{"n_layer": 8, "n_kv_head": 12, "d_mlp": 3072, "vocab_size": 8192, "norm_place": "pre", "qk_norm": false, "parallel_block": false, "extras": ["capped logits"], "decay_shape": "cos"}
Each number is 200 + 30 x the weight over its row's rms, rounded and kept within 0 to 999. Layers, rows and columns count from 0. The size before them is the row's rms in percent of the matrix's.

# o: layer 5 attention output (transposed), 768x768, rms 0.0297, rows 602-619, columns 576-767
# v: layer 5 attention value, 768x768, rms 0.0341, rows 603-620, columns 576-767
o602,090,220,222,199,250,189,245,230,200,202,197,195,182,265,237,205,204,185,107,231,197,203,185,202,233,215,181,188,186,169,256,196,190,221,135,188,183,187,228,185,240,214,166,114,242,202,199,236,205,187,188,184,222,269,193,193,135,256,214,210,228,218,194,275,184,174,199,184,188,191,234,230,218,160,220,198,147,162,260,223,260,189,208,257,214,169,192,228,202,188,249,237,224,183,265,201,204,197,235,241,174,229,172,250,188,164,181,187,209,238,205,192,251,223,202,203,246,197,204,194,203,170,194,212,167,183,182,177,147,196,205,211,203,196,224,226,132,226,300,249,204,237,163,178,218,210,177,204,258,185,221,229,177,151,268,183,159,202,235,194,200,204,259,200,199,265,224,199,212,197,215,174,172,192,166,243,236,213,227,148,220,234,168,154,175,170,157,205,153,188,185,209,178
v603,087,156,200,225,244,195,151,139,212,131,176,216,187,206,198,230,156,188,182,194,190,166,154,205,210,203,165,225,224,187,233,180,214,153,243,225,202,196,167,154,241,149,208,185,202,157,185,212,195,167,186,244,190,205,177,205,140,211,230,210,223,230,221,202,217,187,220,208,193,191,222,258,174,210,174,196,202,195,177,192,138,233,141,266,225,210,149,236,208,202,212,221,200,191,176,218,165,185,161,200,173,221,210,165,178,167,235,237,131,243,191,196,205,203,206,240,186,196,194,201,281,254,207,192,166,243,251,184,183,153,198,273,263,207,261,181,139,150,176,225,205,168,234,189,229,218,201,220,263,242,191,177,229,179,236,169,201,251,253,185,171,185,206,191,237,248,198,222,252,198,210,160,163,245,179,185,235,243,207,181,234,199,199,147,162,223,170,219,254,154,190,206,202
o603,086,246,169,127,151,200,247,223,205,191,199,269,235,157,214,185,202,186,230,221,204,232,237,205,208,169,195,196,187,193,185,192,171,236,191,199,203,220,242,225,142,243,198,229,186,185,182,237,231,188,267,174,206,201,227,232,248,199,192,183,215,176,217,205,155,211,167,202,239,215,151,98,236,210,184,173,214,198,217,179,245,188,181,157,177,203,192,181,169,217,200,146,189,201,199,192,192,198,195,177,201,194,199,199,167,195,149,183,273,192,168,230,168,212,188,175,196,174,197,199,159,160,193,222,212,197,165,196,198,229,160,122,170,248,159,185,292,212,200,212,181,187,117,132,174,179,203,207,187,158,215,228,167,199,189,256,185,167,177,203,212,240,153,186,183,187,212,191,166,176,160,250,245,203,226,225,168,180,201,245,158,197,153,225,259,187,211,209,189,255,199,218,186
v604,091,209,216,218,227,203,170,220,151,173,185,221,247,144,231,230,201,170,192,189,170,174,189,188,228,200,238,269,220,231,181,173,220,209,207,184,201,165,199,219,172,278,235,229,196,207,236,177,231,179,231,225,186,196,220,202,135,213,236,229,210,187,156,212,219,197,166,202,169,207,192,222,193,223,183,189,232,205,209,221,252,186,182,204,223,220,176,180,144,184,222,235,246,223,201,131,197,149,254,154,148,192,194,210,252,182,218,195,162,194,225,234,179,185,208,183,169,148,258,212,206,201,210,178,140,227,200,180,142,182,223,197,204,153,182,298,197,177,180,207,221,223,192,212,174,200,194,279,131,144,168,196,184,230,196,230,235,159,212,208,218,229,237,189,191,169,144,260,167,167,220,182,160,194,157,199,218,192,203,218,138,209,206,235,167,232,185,166,118,167,240,199,228
o604,089,196,182,237,157,217,263,157,234,193,195,169,165,235,212,192,218,219,168,199,262,197,211,199,234,228,168,181,215,190,180,254,208,219,147,235,232,233,186,175,242,138,177,199,241,216,146,240,173,183,169,151,228,208,195,181,195,208,177,181,202,210,222,198,157,204,214,211,223,205,209,196,160,170,189,206,155,220,198,154,168,235,193,219,182,149,207,204,192,208,149,223,164,230,198,231,218,217,158,194,235,167,220,183,148,203,143,165,190,182,192,159,207,195,199,202,256,273,189,169,205,179,197,192,213,181,214,162,282,181,215,191,169,240,180,123,163,192,259,210,184,178,208,195,204,219,182,186,288,225,232,177,213,211,206,156,158,246,226,158,180,208,194,193,210,256,234,193,216,252,176,223,178,215,227,224,202,188,214,179,212,200,214,186,200,191,158,194,279,233,169,202,213
v605,090,216,189,199,187,157,210,231,219,204,206,216,161,215,147,193,224,145,200,193,195,197,224,166,208,185,232,171,211,163,240,220,192,229,222,200,214,232,224,225,145,175,176,221,162,185,230,198,177,191,184,179,226,213,210,201,169,208,247,197,201,173,170,221,249,132,160,241,247,148,168,215,214,179,180,196,217,217,191,278,148,181,204,209,175,201,246,191,208,198,171,202,189,209,192,206,215,162,224,202,209,201,151,189,166,195,220,258,169,172,192,250,218,171,194,222,189,226,170,177,214,214,121,210,227,209,158,179,187,204,169,140,254,285,200,279,183,159,171,193,177,199,191,205,248,180,192,162,231,249,227,219,164,189,218,224,195,182,196,209,205,213,210,185,183,201,155,236,149,197,213,203,154,186,172,207,197,177,189,195,184,251,212,212,187,226,210,176,213,189,180,214,239
o605,088,173,195,188,221,207,205,216,221,146,201,225,228,159,240,217,183,219,206,231,219,215,139,267,202,194,190,219,204,225,195,230,195,182,146,221,163,206,194,174,242,179,219,192,248,183,169,201,188,186,204,221,180,193,215,194,211,227,159,164,224,178,214,200,145,227,243,185,160,232,212,230,240,216,221,240,197,151,170,167,232,233,210,170,264,197,158,208,196,236,229,186,193,194,189,205,144,205,168,241,211,184,260,223,215,217,188,189,242,175,200,188,208,236,249,203,237,166,257,191,211,233,269,197,200,165,270,215,216,194,224,246,171,144,175,198,170,227,229,214,207,198,184,207,208,190,244,241,200,163,167,256,232,168,205,204,202,234,182,187,198,201,251,213,188,218,258,142,216,192,214,201,225,207,213,196,179,244,249,165,214,167,156,208,181,210,192,217,190,139,194,134,207
v606,089,236,211,205,218,260,182,171,212,151,227,220,239,186,203,196,206,223,141,168,238,216,231,198,188,193,210,242,195,225,297,222,170,205,210,209,168,245,244,200,195,196,256,232,193,195,179,168,128,209,150,198,178,216,170,238,173,218,212,158,184,202,159,186,170,177,182,195,197,137,251,162,191,201,207,234,182,221,139,186,255,183,160,182,200,180,167,178,204,226,225,230,156,167,175,241,187,225,194,156,230,172,206,208,148,206,139,171,227,186,225,176,174,188,217,236,189,196,237,197,189,199,176,267,192,190,194,148,149,227,209,194,211,223,181,172,219,213,205,176,220,184,175,244,233,215,220,232,185,146,207,205,153,135,207,182,191,211,196,227,190,185,221,213,226,184,165,217,164,224,183,267,174,165,264,174,201,168,217,143,204,251,248,196,142,206,171,164,170,221,234,181,193
o606,086,153,201,217,153,161,252,161,205,231,221,171,194,173,215,178,194,181,245,213,159,205,193,198,198,202,232,184,199,245,167,224,207,214,217,164,195,228,125,194,197,216,194,211,238,186,245,184,233,172,264,158,178,206,237,178,217,165,178,239,255,199,263,222,206,198,216,250,199,221,160,265,229,225,228,166,225,221,207,209,207,188,237,220,191,199,218,217,230,167,150,144,215,241,194,168,187,152,165,211,167,227,166,225,200,191,228,252,197,217,236,183,201,196,157,195,199,188,168,178,185,225,211,161,215,198,197,203,244,226,200,188,163,268,255,205,189,171,198,188,183,253,225,171,189,180,191,179,218,200,186,202,225,210,176,192,207,211,180,188,169,184,217,172,177,199,221,191,240,163,229,118,248,243,139,221,151,262,192,240,230,186,186,253,235,182,256,243,210,178,149,186,192
v607,090,208,237,132,211,180,178,215,197,223,236,214,144,269,223,206,195,218,142,226,163,191,205,224,196,222,196,229,241,177,208,241,179,191,191,187,149,195,175,174,207,156,183,156,205,260,213,192,175,183,242,160,183,177,183,161,154,169,218,178,183,198,222,196,188,216,171,204,254,180,204,228,208,170,214,184,222,273,209,163,196,236,188,186,215,159,167,210,174,207,238,183,225,189,184,196,196,155,152,206,203,182,157,208,194,213,148,189,201,204,224,203,158,144,143,159,180,208,261,177,255,185,209,244,199,183,198,220,231,206,195,204,233,207,213,231,211,212,200,179,226,234,206,215,243,187,205,255,192,230,208,230,206,205,214,196,221,191,218,163,170,204,216,194,210,211,224,208,247,205,183,259,213,198,212,216,299,236,268,168,222,208,238,206,181,176,176,173,166,250,204,192,206
o607,086,189,211,263,144,238,201,190,188,226,187,145,232,156,179,194,206,211,190,211,215,188,195,198,174,176,234,177,163,231,165,186,226,202,174,181,214,208,196,235,207,209,227,238,207,208,169,188,228,200,149,174,197,242,141,210,218,200,184,246,225,192,190,186,150,211,234,216,158,222,231,199,222,198,177,162,165,157,205,215,226,152,191,201,208,270,240,189,204,158,185,197,173,230,250,181,228,243,257,213,224,241,183,203,159,204,204,207,180,213,189,203,215,242,216,232,194,220,192,212,185,178,178,190,214,156,203,234,200,205,173,208,206,135,232,185,222,183,205,235,181,170,216,198,228,196,206,169,210,178,191,166,212,203,208,203,135,171,241,234,193,185,168,193,213,203,168,183,167,201,252,152,165,204,178,131,110,164,174,223,196,223,160,254,246,248,202,218,224,182,151,182,145
v608,086,150,141,198,150,222,220,234,171,164,189,177,212,211,215,210,187,236,142,222,194,155,177,181,239,166,187,157,222,180,198,146,168,168,232,202,196,221,182,167,158,208,210,202,237,220,252,201,246,228,187,229,230,226,204,210,171,153,207,229,199,242,211,150,219,172,216,168,211,171,183,136,186,189,187,229,179,165,226,222,169,252,220,131,204,181,129,223,200,187,176,238,220,244,199,147,243,227,213,217,191,219,234,177,198,175,204,212,171,208,219,236,177,171,250,226,231,210,215,196,177,210,243,191,237,221,208,146,253,155,216,175,245,128,257,191,212,202,201,184,191,197,118,188,159,214,204,210,184,194,139,159,236,177,190,166,210,167,182,195,223,207,149,182,176,256,194,194,242,183,242,249,191,178,185,218,245,263,213,208,159,216,157,217,199,170,225,201,190,195,236,271,202
o608,083,200,215,203,235,201,189,176,239,230,199,200,216,189,208,222,193,168,214,146,182,219,206,212,211,221,201,208,173,163,216,262,261,152,139,174,163,224,258,246,261,192,179,199,182,254,195,195,233,177,210,226,144,176,214,206,206,223,218,194,180,198,169,221,177,201,189,185,189,272,223,288,202,206,209,189,224,222,199,205,248,190,208,230,198,249,258,174,216,221,232,160,171,197,205,221,173,141,178,161,180,198,177,208,174,202,208,213,201,198,204,143,202,213,166,172,199,227,196,271,194,181,157,176,198,224,216,249,165,194,205,221,209,189,167,222,213,208,219,175,244,170,236,178,204,195,197,193,216,230,230,225,214,238,247,227,215,245,207,208,205,153,227,204,218,196,195,197,176,229,124,167,206,206,248,223,214,204,185,165,240,217,213,198,158,233,232,200,192,201,209,213,146
v609,087,173,218,164,230,177,190,239,239,207,188,246,191,178,197,175,207,200,247,181,211,252,198,245,221,233,294,204,222,178,206,215,143,224,221,236,170,264,202,233,215,189,214,163,184,182,194,167,170,205,149,210,179,185,157,247,208,219,204,148,176,218,221,235,230,221,190,219,240,189,245,206,250,198,158,201,199,205,199,155,208,200,170,188,187,158,220,177,229,226,210,186,136,223,254,268,180,148,192,203,268,166,141,236,238,259,146,208,222,167,202,208,251,156,192,239,222,225,196,153,183,187,167,193,165,205,169,204,218,262,179,155,233,217,208,217,229,218,153,201,255,170,208,168,201,211,174,212,218,225,198,200,206,185,180,244,175,205,234,212,192,207,226,201,279,186,230,136,191,162,183,200,240,224,221,245,164,157,183,194,208,256,181,204,168,231,185,165,202,164,209,211,213
o609,085,176,177,220,165,218,194,225,159,170,216,176,192,182,203,226,188,195,118,212,202,136,198,197,206,206,137,226,181,207,165,198,216,227,130,170,151,177,198,145,214,219,158,229,180,159,210,256,198,203,253,182,213,239,253,169,215,198,194,243,212,139,193,223,181,196,206,181,196,199,165,192,144,212,263,168,179,176,243,208,216,185,251,202,204,213,190,189,228,184,178,189,217,130,149,212,197,229,174,201,171,190,201,182,195,163,279,197,270,213,181,170,148,187,209,168,192,213,209,251,243,212,210,168,254,192,239,200,219,203,173,237,171,180,200,200,178,171,205,232,195,213,201,255,197,190,215,182,196,195,179,223,188,167,192,143,223,220,211,210,142,204,206,180,122,185,181,206,224,228,198,215,202,175,173,175,161,248,264,185,179,171,182,195,238,124,187,215,221,177,169,198,212
v610,085,162,195,148,152,198,178,178,128,165,225,214,209,283,186,212,182,187,199,187,211,211,177,198,223,203,173,211,232,191,196,213,249,205,235,230,182,217,187,203,201,188,215,213,174,195,208,231,235,175,268,245,170,230,160,195,199,264,246,184,162,221,198,199,223,185,152,182,296,167,214,190,167,187,185,187,234,189,169,184,177,201,244,256,189,157,173,216,164,169,229,144,202,140,199,185,243,149,234,220,208,204,204,181,242,146,232,208,192,235,206,292,227,247,220,192,204,132,221,188,205,186,173,209,200,209,185,169,175,229,227,187,199,223,188,217,235,183,169,211,173,165,220,138,233,228,166,177,182,166,196,208,256,210,235,156,245,178,179,113,181,173,251,225,165,212,202,221,216,199,177,248,206,219,175,184,176,252,194,177,208,211,160,198,220,183,212,195,175,206,157,195,198
o610,083,189,223,249,261,208,175,231,235,237,186,185,239,138,249,178,227,202,194,238,197,241,238,207,176,199,239,194,149,227,211,165,151,168,217,186,214,183,237,211,179,173,226,203,201,203,204,168,147,225,127,195,193,229,251,217,179,148,170,184,202,215,180,219,146,234,223,167,148,176,189,239,178,207,158,153,193,217,189,207,190,187,112,187,160,213,217,169,239,232,131,205,193,257,206,228,173,199,158,189,221,161,192,217,157,200,196,181,186,206,191,186,145,117,193,242,247,278,152,184,180,237,214,202,187,167,253,208,211,257,199,192,190,214,236,210,206,204,234,172,174,206,228,249,212,197,279,233,206,213,205,219,135,225,196,198,154,239,226,254,226,275,209,187,237,196,139,226,205,202,195,154,208,246,193,186,177,171,191,240,173,225,241,212,151,189,202,229,266,231,244,188,252
v611,086,136,214,244,163,191,209,168,251,255,240,236,239,187,196,226,282,203,191,235,203,213,201,218,188,220,180,239,178,236,238,145,253,189,216,218,234,213,194,178,155,160,135,207,181,241,218,215,197,267,240,186,217,206,204,162,198,176,165,179,172,228,209,211,194,215,227,162,233,201,160,184,216,175,217,233,151,218,163,126,177,243,193,237,198,221,193,238,199,213,188,174,144,216,223,201,143,183,162,193,234,212,238,224,203,220,168,203,250,201,202,193,263,244,230,137,175,215,220,216,190,178,166,273,212,234,188,148,185,174,262,246,142,232,169,205,214,231,192,154,185,224,198,233,189,176,194,166,185,221,189,175,234,194,218,232,230,185,176,168,197,173,224,192,242,159,261,226,186,264,180,189,191,197,212,210,184,167,202,178,208,257,243,220,154,215,204,196,236,182,199,208,200
o611,083,259,189,157,199,187,174,178,175,172,212,217,209,204,168,218,194,239,223,147,194,196,177,192,252,199,178,157,226,199,203,194,172,243,237,216,199,218,167,195,220,204,243,172,197,185,243,168,187,179,188,197,226,151,186,279,172,216,255,225,236,144,212,174,182,165,190,218,152,189,175,180,210,221,214,173,257,142,232,204,235,139,207,127,213,189,191,178,191,140,201,225,270,176,171,214,230,228,209,222,195,220,211,174,198,225,179,165,144,188,222,220,204,158,207,248,199,189,193,146,200,201,205,151,203,193,231,219,150,223,136,127,205,175,247,169,214,166,201,152,169,177,233,150,200,177,247,209,194,206,216,158,194,217,178,165,233,220,198,242,211,183,175,208,180,235,145,240,252,186,198,178,211,233,185,183,196,249,196,167,223,158,223,212,197,211,209,183,169,238,162,177,162
v612,088,206,218,171,197,204,152,194,211,190,226,207,206,113,206,212,182,194,177,173,202,177,180,183,165,203,177,144,245,212,163,136,182,200,226,236,194,167,194,185,210,208,166,134,212,295,240,197,218,219,131,167,224,238,223,236,250,242,191,194,209,227,169,248,174,218,215,258,238,262,198,117,200,241,253,172,152,211,222,236,235,202,180,165,210,217,213,207,221,208,219,197,155,217,226,231,210,224,250,218,175,213,208,201,204,208,179,187,165,172,194,158,248,171,175,177,181,176,221,222,269,217,221,246,229,187,224,143,245,170,164,240,245,201,214,199,233,205,190,237,182,160,192,186,183,211,201,227,188,185,191,223,229,150,183,262,226,190,224,177,211,225,184,202,208,261,192,208,168,186,192,215,215,229,237,190,194,120,235,243,183,203,183,139,251,185,191,163,205,139,157,193,242
o612,085,137,170,217,205,209,238,169,164,190,200,148,214,216,241,233,225,218,184,175,194,190,208,189,215,237,250,240,172,214,208,224,158,200,133,166,214,219,178,259,208,160,232,206,240,104,155,208,194,156,288,199,206,166,187,199,158,189,197,222,243,171,225,157,200,212,198,208,149,192,214,256,203,182,148,236,242,185,146,161,202,130,193,216,182,234,177,214,186,201,183,179,171,204,148,233,183,192,135,180,214,174,196,198,210,207,192,267,237,228,174,262,170,211,254,182,187,221,169,157,169,168,184,215,148,207,164,217,206,220,241,238,220,203,201,175,213,178,187,165,215,227,210,226,182,179,237,157,206,217,219,204,195,244,187,166,245,253,204,252,181,173,227,184,158,170,204,251,256,202,193,230,223,195,172,177,184,272,197,154,203,205,157,215,193,222,180,210,187,225,185,187,150
v613,089,245,205,186,126,174,240,145,226,138,152,175,164,201,199,184,190,205,218,190,205,285,194,188,266,246,209,197,216,243,166,229,220,236,186,186,224,174,163,225,158,162,183,199,215,240,217,174,211,179,187,175,217,198,200,200,129,167,218,290,154,203,208,215,180,156,261,171,144,184,171,200,213,200,133,208,228,193,157,180,197,181,273,174,189,231,153,192,174,236,210,184,228,174,199,203,252,178,226,188,208,208,201,150,186,214,159,208,171,203,178,239,161,171,186,172,269,154,213,214,155,167,167,151,214,156,214,200,211,189,213,230,223,230,184,195,181,198,200,273,184,219,237,220,172,185,217,224,222,157,190,215,199,189,195,214,192,171,175,212,281,231,203,213,267,196,181,221,232,239,161,240,146,204,156,209,219,170,210,234,152,190,208,195,146,165,228,195,228,187,161,239,217
o613,087,196,203,227,232,242,186,211,194,275,196,228,202,270,215,176,194,173,207,197,177,157,193,184,188,199,218,216,141,141,261,227,189,273,200,216,171,217,262,153,177,257,217,236,205,197,230,223,187,229,230,199,171,217,214,188,277,196,183,171,260,187,180,225,208,258,197,206,213,198,226,223,205,215,282,205,205,168,224,185,241,229,197,219,212,167,229,208,191,160,168,180,217,175,213,197,156,205,197,170,185,197,212,218,203,187,184,189,263,196,217,195,230,163,231,207,170,199,201,154,245,221,196,222,192,241,195,179,165,153,184,177,210,117,205,163,219,205,219,136,231,136,153,195,201,179,146,195,172,195,219,153,198,232,196,205,178,181,195,201,179,177,236,234,163,186,218,228,161,162,229,199,275,190,232,252,176,181,193,201,215,198,218,194,194,186,214,198,161,198,191,186,186
v614,091,209,178,189,222,224,229,202,166,206,165,236,235,176,158,169,197,230,182,223,190,261,219,199,190,216,172,252,227,218,172,182,193,172,152,140,188,219,238,206,265,175,132,200,261,202,195,177,163,166,192,155,161,171,164,220,175,191,228,207,171,196,163,146,195,162,199,180,202,211,268,180,196,231,200,180,196,216,228,199,167,181,234,182,206,187,216,247,167,125,205,195,217,214,205,196,164,214,168,172,175,202,207,185,175,214,139,152,140,166,226,158,206,201,188,198,219,121,163,206,211,191,151,217,244,137,212,243,171,249,239,189,257,214,214,204,245,199,146,195,168,218,221,179,222,218,202,172,181,222,243,191,224,183,210,184,254,144,208,188,239,181,187,211,135,184,252,202,208,187,167,273,226,211,183,178,179,136,187,197,211,212,206,227,233,185,200,178,171,145,210,283,250
o614,088,138,220,206,193,155,242,186,218,238,261,176,173,199,203,206,213,168,234,175,207,153,181,183,236,229,206,198,187,208,159,230,194,250,194,182,201,179,130,213,146,175,301,178,119,203,189,191,212,249,206,229,261,176,203,189,207,216,193,195,212,226,283,214,172,226,249,257,209,205,167,209,217,220,211,232,205,199,171,198,219,213,239,203,170,205,164,170,204,258,197,242,164,197,198,196,187,204,234,201,225,236,188,210,202,170,204,262,282,223,185,193,202,169,195,221,195,264,226,140,154,245,236,176,225,220,187,172,224,170,163,176,149,173,170,239,172,203,221,213,197,219,250,212,197,223,176,197,188,150,162,151,157,226,216,228,184,212,202,209,177,221,181,187,218,164,161,224,200,191,208,174,192,200,214,232,213,214,192,241,218,186,234,219,201,210,179,174,218,244,186,111,201
v615,087,188,166,217,163,251,243,246,205,207,230,213,183,207,210,165,216,205,270,267,215,152,236,177,247,172,239,210,221,188,224,198,180,212,184,158,194,202,199,173,232,209,184,155,192,268,235,209,191,214,226,225,223,198,168,171,215,201,191,218,202,164,205,238,199,228,231,170,181,146,160,189,212,165,177,203,222,189,192,168,176,210,165,185,220,240,184,164,212,158,183,225,215,166,225,207,165,224,150,154,200,202,234,229,226,231,185,198,219,192,215,229,235,225,165,189,213,185,214,212,228,209,206,159,192,239,184,226,184,200,188,246,173,208,173,171,252,235,210,204,211,187,145,152,226,263,212,181,239,184,222,227,212,218,213,226,209,172,187,183,189,205,195,259,248,201,208,212,211,193,227,185,197,176,242,208,186,209,166,188,222,212,180,162,208,242,238,227,186,276,189,201,214
o615,083,202,247,193,206,167,151,199,211,177,189,156,198,199,189,260,166,205,187,159,215,232,180,221,157,198,172,173,197,221,188,177,213,179,244,217,156,161,202,237,121,182,243,238,198,188,178,162,221,179,213,175,180,165,207,164,173,210,188,187,209,255,183,215,193,186,165,238,178,224,242,214,224,198,219,215,197,208,214,227,165,206,205,206,133,191,212,215,162,204,235,217,203,219,152,188,258,200,238,223,202,210,185,164,187,170,209,229,211,142,204,169,205,203,182,177,206,228,198,206,160,195,176,213,188,154,213,208,217,220,238,195,163,155,234,222,186,159,226,210,225,205,258,273,180,175,227,197,161,214,207,191,197,190,225,198,242,217,238,177,189,180,201,186,202,247,223,168,208,263,182,162,222,197,218,149,192,173,238,191,216,181,239,249,155,210,169,188,224,181,218,185,169
v616,092,188,214,192,165,159,179,175,152,212,213,186,180,209,161,192,160,123,155,216,237,196,216,133,219,193,220,242,161,231,212,205,234,244,246,209,198,141,257,110,207,250,171,201,174,196,140,201,199,175,181,211,229,212,278,183,204,204,248,236,221,185,181,217,212,167,208,220,186,209,147,195,186,245,211,181,175,234,206,231,204,188,243,215,232,179,133,250,222,200,145,162,101,188,216,212,156,186,213,181,228,220,218,177,209,199,210,226,186,138,179,194,227,231,131,187,165,158,240,188,183,199,147,236,210,192,209,165,212,206,177,179,168,212,224,218,167,180,213,189,189,167,187,230,223,167,190,227,196,202,200,214,168,222,221,203,184,209,198,141,222,175,172,202,233,190,204,195,142,264,171,186,195,224,226,248,209,195,190,223,225,133,187,242,212,222,232,168,125,208,180,131,227
o616,087,244,190,180,207,236,236,168,202,211,206,262,224,184,235,174,208,214,183,208,210,217,146,247,163,224,208,173,213,172,144,218,157,198,154,178,144,249,116,233,185,147,229,202,184,209,214,210,246,189,182,186,208,192,123,199,175,214,147,163,219,222,233,170,243,223,203,183,268,192,232,181,190,173,183,222,234,161,219,171,208,231,127,191,206,218,240,175,189,197,227,205,222,174,174,215,265,199,173,165,136,153,201,162,223,173,209,147,225,236,228,209,226,164,253,238,209,214,193,145,176,203,194,200,207,217,203,212,178,197,223,197,136,143,211,181,208,200,197,213,193,238,185,207,179,223,205,142,191,168,208,191,188,218,224,217,203,222,170,278,182,210,287,235,196,197,184,168,198,183,217,214,199,209,201,169,177,189,212,237,191,248,195,171,176,231,203,256,221,190,189,290,153
v617,089,191,255,192,173,188,228,235,180,161,210,185,194,161,193,185,201,202,254,221,193,197,222,215,195,226,221,257,182,185,174,184,185,197,206,215,231,188,214,207,122,198,204,222,193,183,186,156,220,210,187,213,224,238,197,156,193,184,193,213,214,223,200,178,141,193,179,179,220,197,197,184,238,215,178,222,249,219,147,243,197,226,194,205,218,207,216,170,147,259,135,177,203,246,230,194,202,156,216,246,267,203,205,213,205,157,227,222,154,205,189,189,145,190,215,192,216,237,244,160,184,200,170,112,221,227,161,194,197,177,168,190,226,167,127,172,182,227,157,175,189,178,194,227,205,160,178,187,170,179,201,181,191,206,212,193,178,215,182,188,209,160,253,129,171,180,271,207,197,157,238,233,181,171,174,196,227,203,125,218,167,195,171,214,195,247,209,212,225,171,193,199,254
o617,087,194,169,207,249,187,234,191,231,206,159,181,161,230,177,221,238,179,150,170,220,217,190,156,185,196,198,147,217,170,219,184,220,201,196,186,219,239,170,206,248,252,165,227,210,226,209,216,129,189,214,247,180,195,242,224,190,227,223,198,154,162,216,240,263,191,224,218,187,224,234,212,199,226,230,222,187,212,225,145,179,203,205,179,195,211,170,256,192,181,273,200,175,159,140,218,205,235,183,200,208,220,228,207,217,231,200,211,210,195,205,197,254,231,184,209,226,197,212,201,241,195,222,246,202,160,275,183,202,215,272,228,196,238,201,181,219,176,276,206,254,188,240,195,210,183,183,236,271,237,185,232,207,177,174,236,231,196,233,212,196,160,200,250,206,268,107,205,180,259,171,203,227,196,235,247,194,168,238,176,233,192,175,211,214,144,189,208,174,241,231,208,183
v618,089,238,188,95,188,237,191,217,224,187,245,222,249,235,161,176,142,216,179,192,211,208,231,166,160,211,175,193,191,263,201,188,232,175,169,197,202,168,231,182,187,231,194,208,230,229,228,196,235,163,230,211,178,183,205,228,201,143,229,218,198,215,204,201,166,218,229,207,220,215,155,167,218,162,231,211,201,217,196,207,202,214,174,207,191,179,195,240,156,164,170,213,199,211,212,121,231,179,228,212,165,223,132,170,197,209,196,207,203,155,207,204,166,209,176,220,219,184,178,174,196,199,168,211,216,194,191,151,211,203,184,204,161,189,213,236,195,179,251,187,178,218,156,159,185,212,179,197,136,141,224,193,237,141,218,155,215,135,204,232,233,205,208,241,189,195,227,226,216,175,178,206,172,164,239,226,217,187,140,226,178,181,177,202,228,198,223,144,185,215,298,207,205
o618,085,135,224,301,255,169,204,207,191,248,221,160,98,187,179,208,231,232,207,182,186,213,207,221,237,213,278,195,236,157,223,201,162,228,184,198,198,248,110,182,200,142,217,193,194,196,192,218,142,184,188,191,215,214,203,181,165,216,188,221,235,174,188,147,185,162,192,235,183,201,220,221,136,224,185,244,186,213,212,183,183,228,179,148,223,169,227,186,196,189,210,195,190,131,214,262,212,184,214,125,211,210,242,176,208,218,224,156,172,183,197,183,232,149,211,153,164,227,168,192,217,180,219,223,195,169,192,187,234,202,221,221,193,198,182,180,197,232,213,246,203,225,243,213,223,192,223,216,222,245,160,202,195,174,182,223,196,202,188,204,187,205,236,138,166,224,186,178,184,180,250,182,224,210,219,155,203,222,244,128,197,209,271,192,234,228,158,226,211,147,121,183,203
v619,088,120,201,167,240,215,173,209,202,179,172,194,236,205,186,188,159,226,195,189,196,164,276,216,233,186,199,228,178,210,196,212,227,117,143,194,192,134,234,160,187,216,203,192,200,228,209,194,197,242,255,190,190,252,189,232,221,186,186,213,192,172,175,179,218,153,116,226,139,182,199,200,158,187,191,162,173,219,184,178,226,205,171,233,157,220,250,174,219,182,181,154,286,205,184,194,214,203,213,187,185,198,211,195,255,192,155,189,116,214,200,225,190,184,192,223,160,170,220,198,226,199,214,189,196,163,215,231,208,202,159,205,222,176,174,180,183,208,243,170,184,223,189,176,233,205,213,230,194,149,235,198,143,204,175,228,170,184,176,198,206,167,208,178,205,157,188,208,153,242,198,221,194,183,181,159,167,224,187,161,191,145,167,216,145,208,207,207,167,172,217,182,140
o619,084,267,203,201,114,205,203,161,201,257,224,184,202,200,193,230,225,196,197,214,196,231,170,205,181,212,219,228,181,230,204,235,157,263,230,175,197,218,154,204,210,219,178,219,216,184,193,168,173,159,186,174,182,134,208,151,160,268,166,180,222,211,212,214,186,259,272,155,276,215,194,184,231,199,190,245,215,181,194,230,148,186,237,163,229,167,154,214,179,252,203,209,105,166,262,169,196,231,239,175,178,161,172,207,194,174,193,247,275,204,194,197,220,262,158,159,244,221,162,160,219,177,189,252,188,278,209,153,199,219,209,204,230,240,261,213,158,214,193,210,230,204,208,223,146,195,160,198,212,231,206,146,225,206,241,190,160,225,223,223,222,274,223,230,163,223,175,199,229,154,209,184,220,183,174,213,166,188,209,211,211,241,203,161,254,188,212,211,182,253,195,240,215
v620,087,183,246,243,193,155,231,212,216,231,158,219,208,157,198,164,247,226,242,190,196,207,217,215,183,185,241,200,205,188,209,220,206,198,207,182,176,228,247,232,200,193,190,192,203,237,143,197,156,214,201,220,201,203,215,186,224,231,162,244,199,180,274,178,191,226,192,212,204,176,229,175,214,246,188,152,215,236,205,201,176,185,219,121,199,280,204,211,206,179,223,179,195,136,199,202,190,241,161,152,214,199,218,232,173,199,120,199,185,199,184,205,192,163,255,193,202,217,191,278,207,202,247,151,197,234,186,194,213,175,206,190,220,196,224,202,243,192,228,201,199,245,232,190,204,210,221,239,264,228,179,228,210,173,215,242,250,206,248,211,216,219,191,138,224,240,171,218,202,193,187,187,215,186,209,190,243,180,232,233,180,185,157,211,204,198,241,197,215,211,233,188,206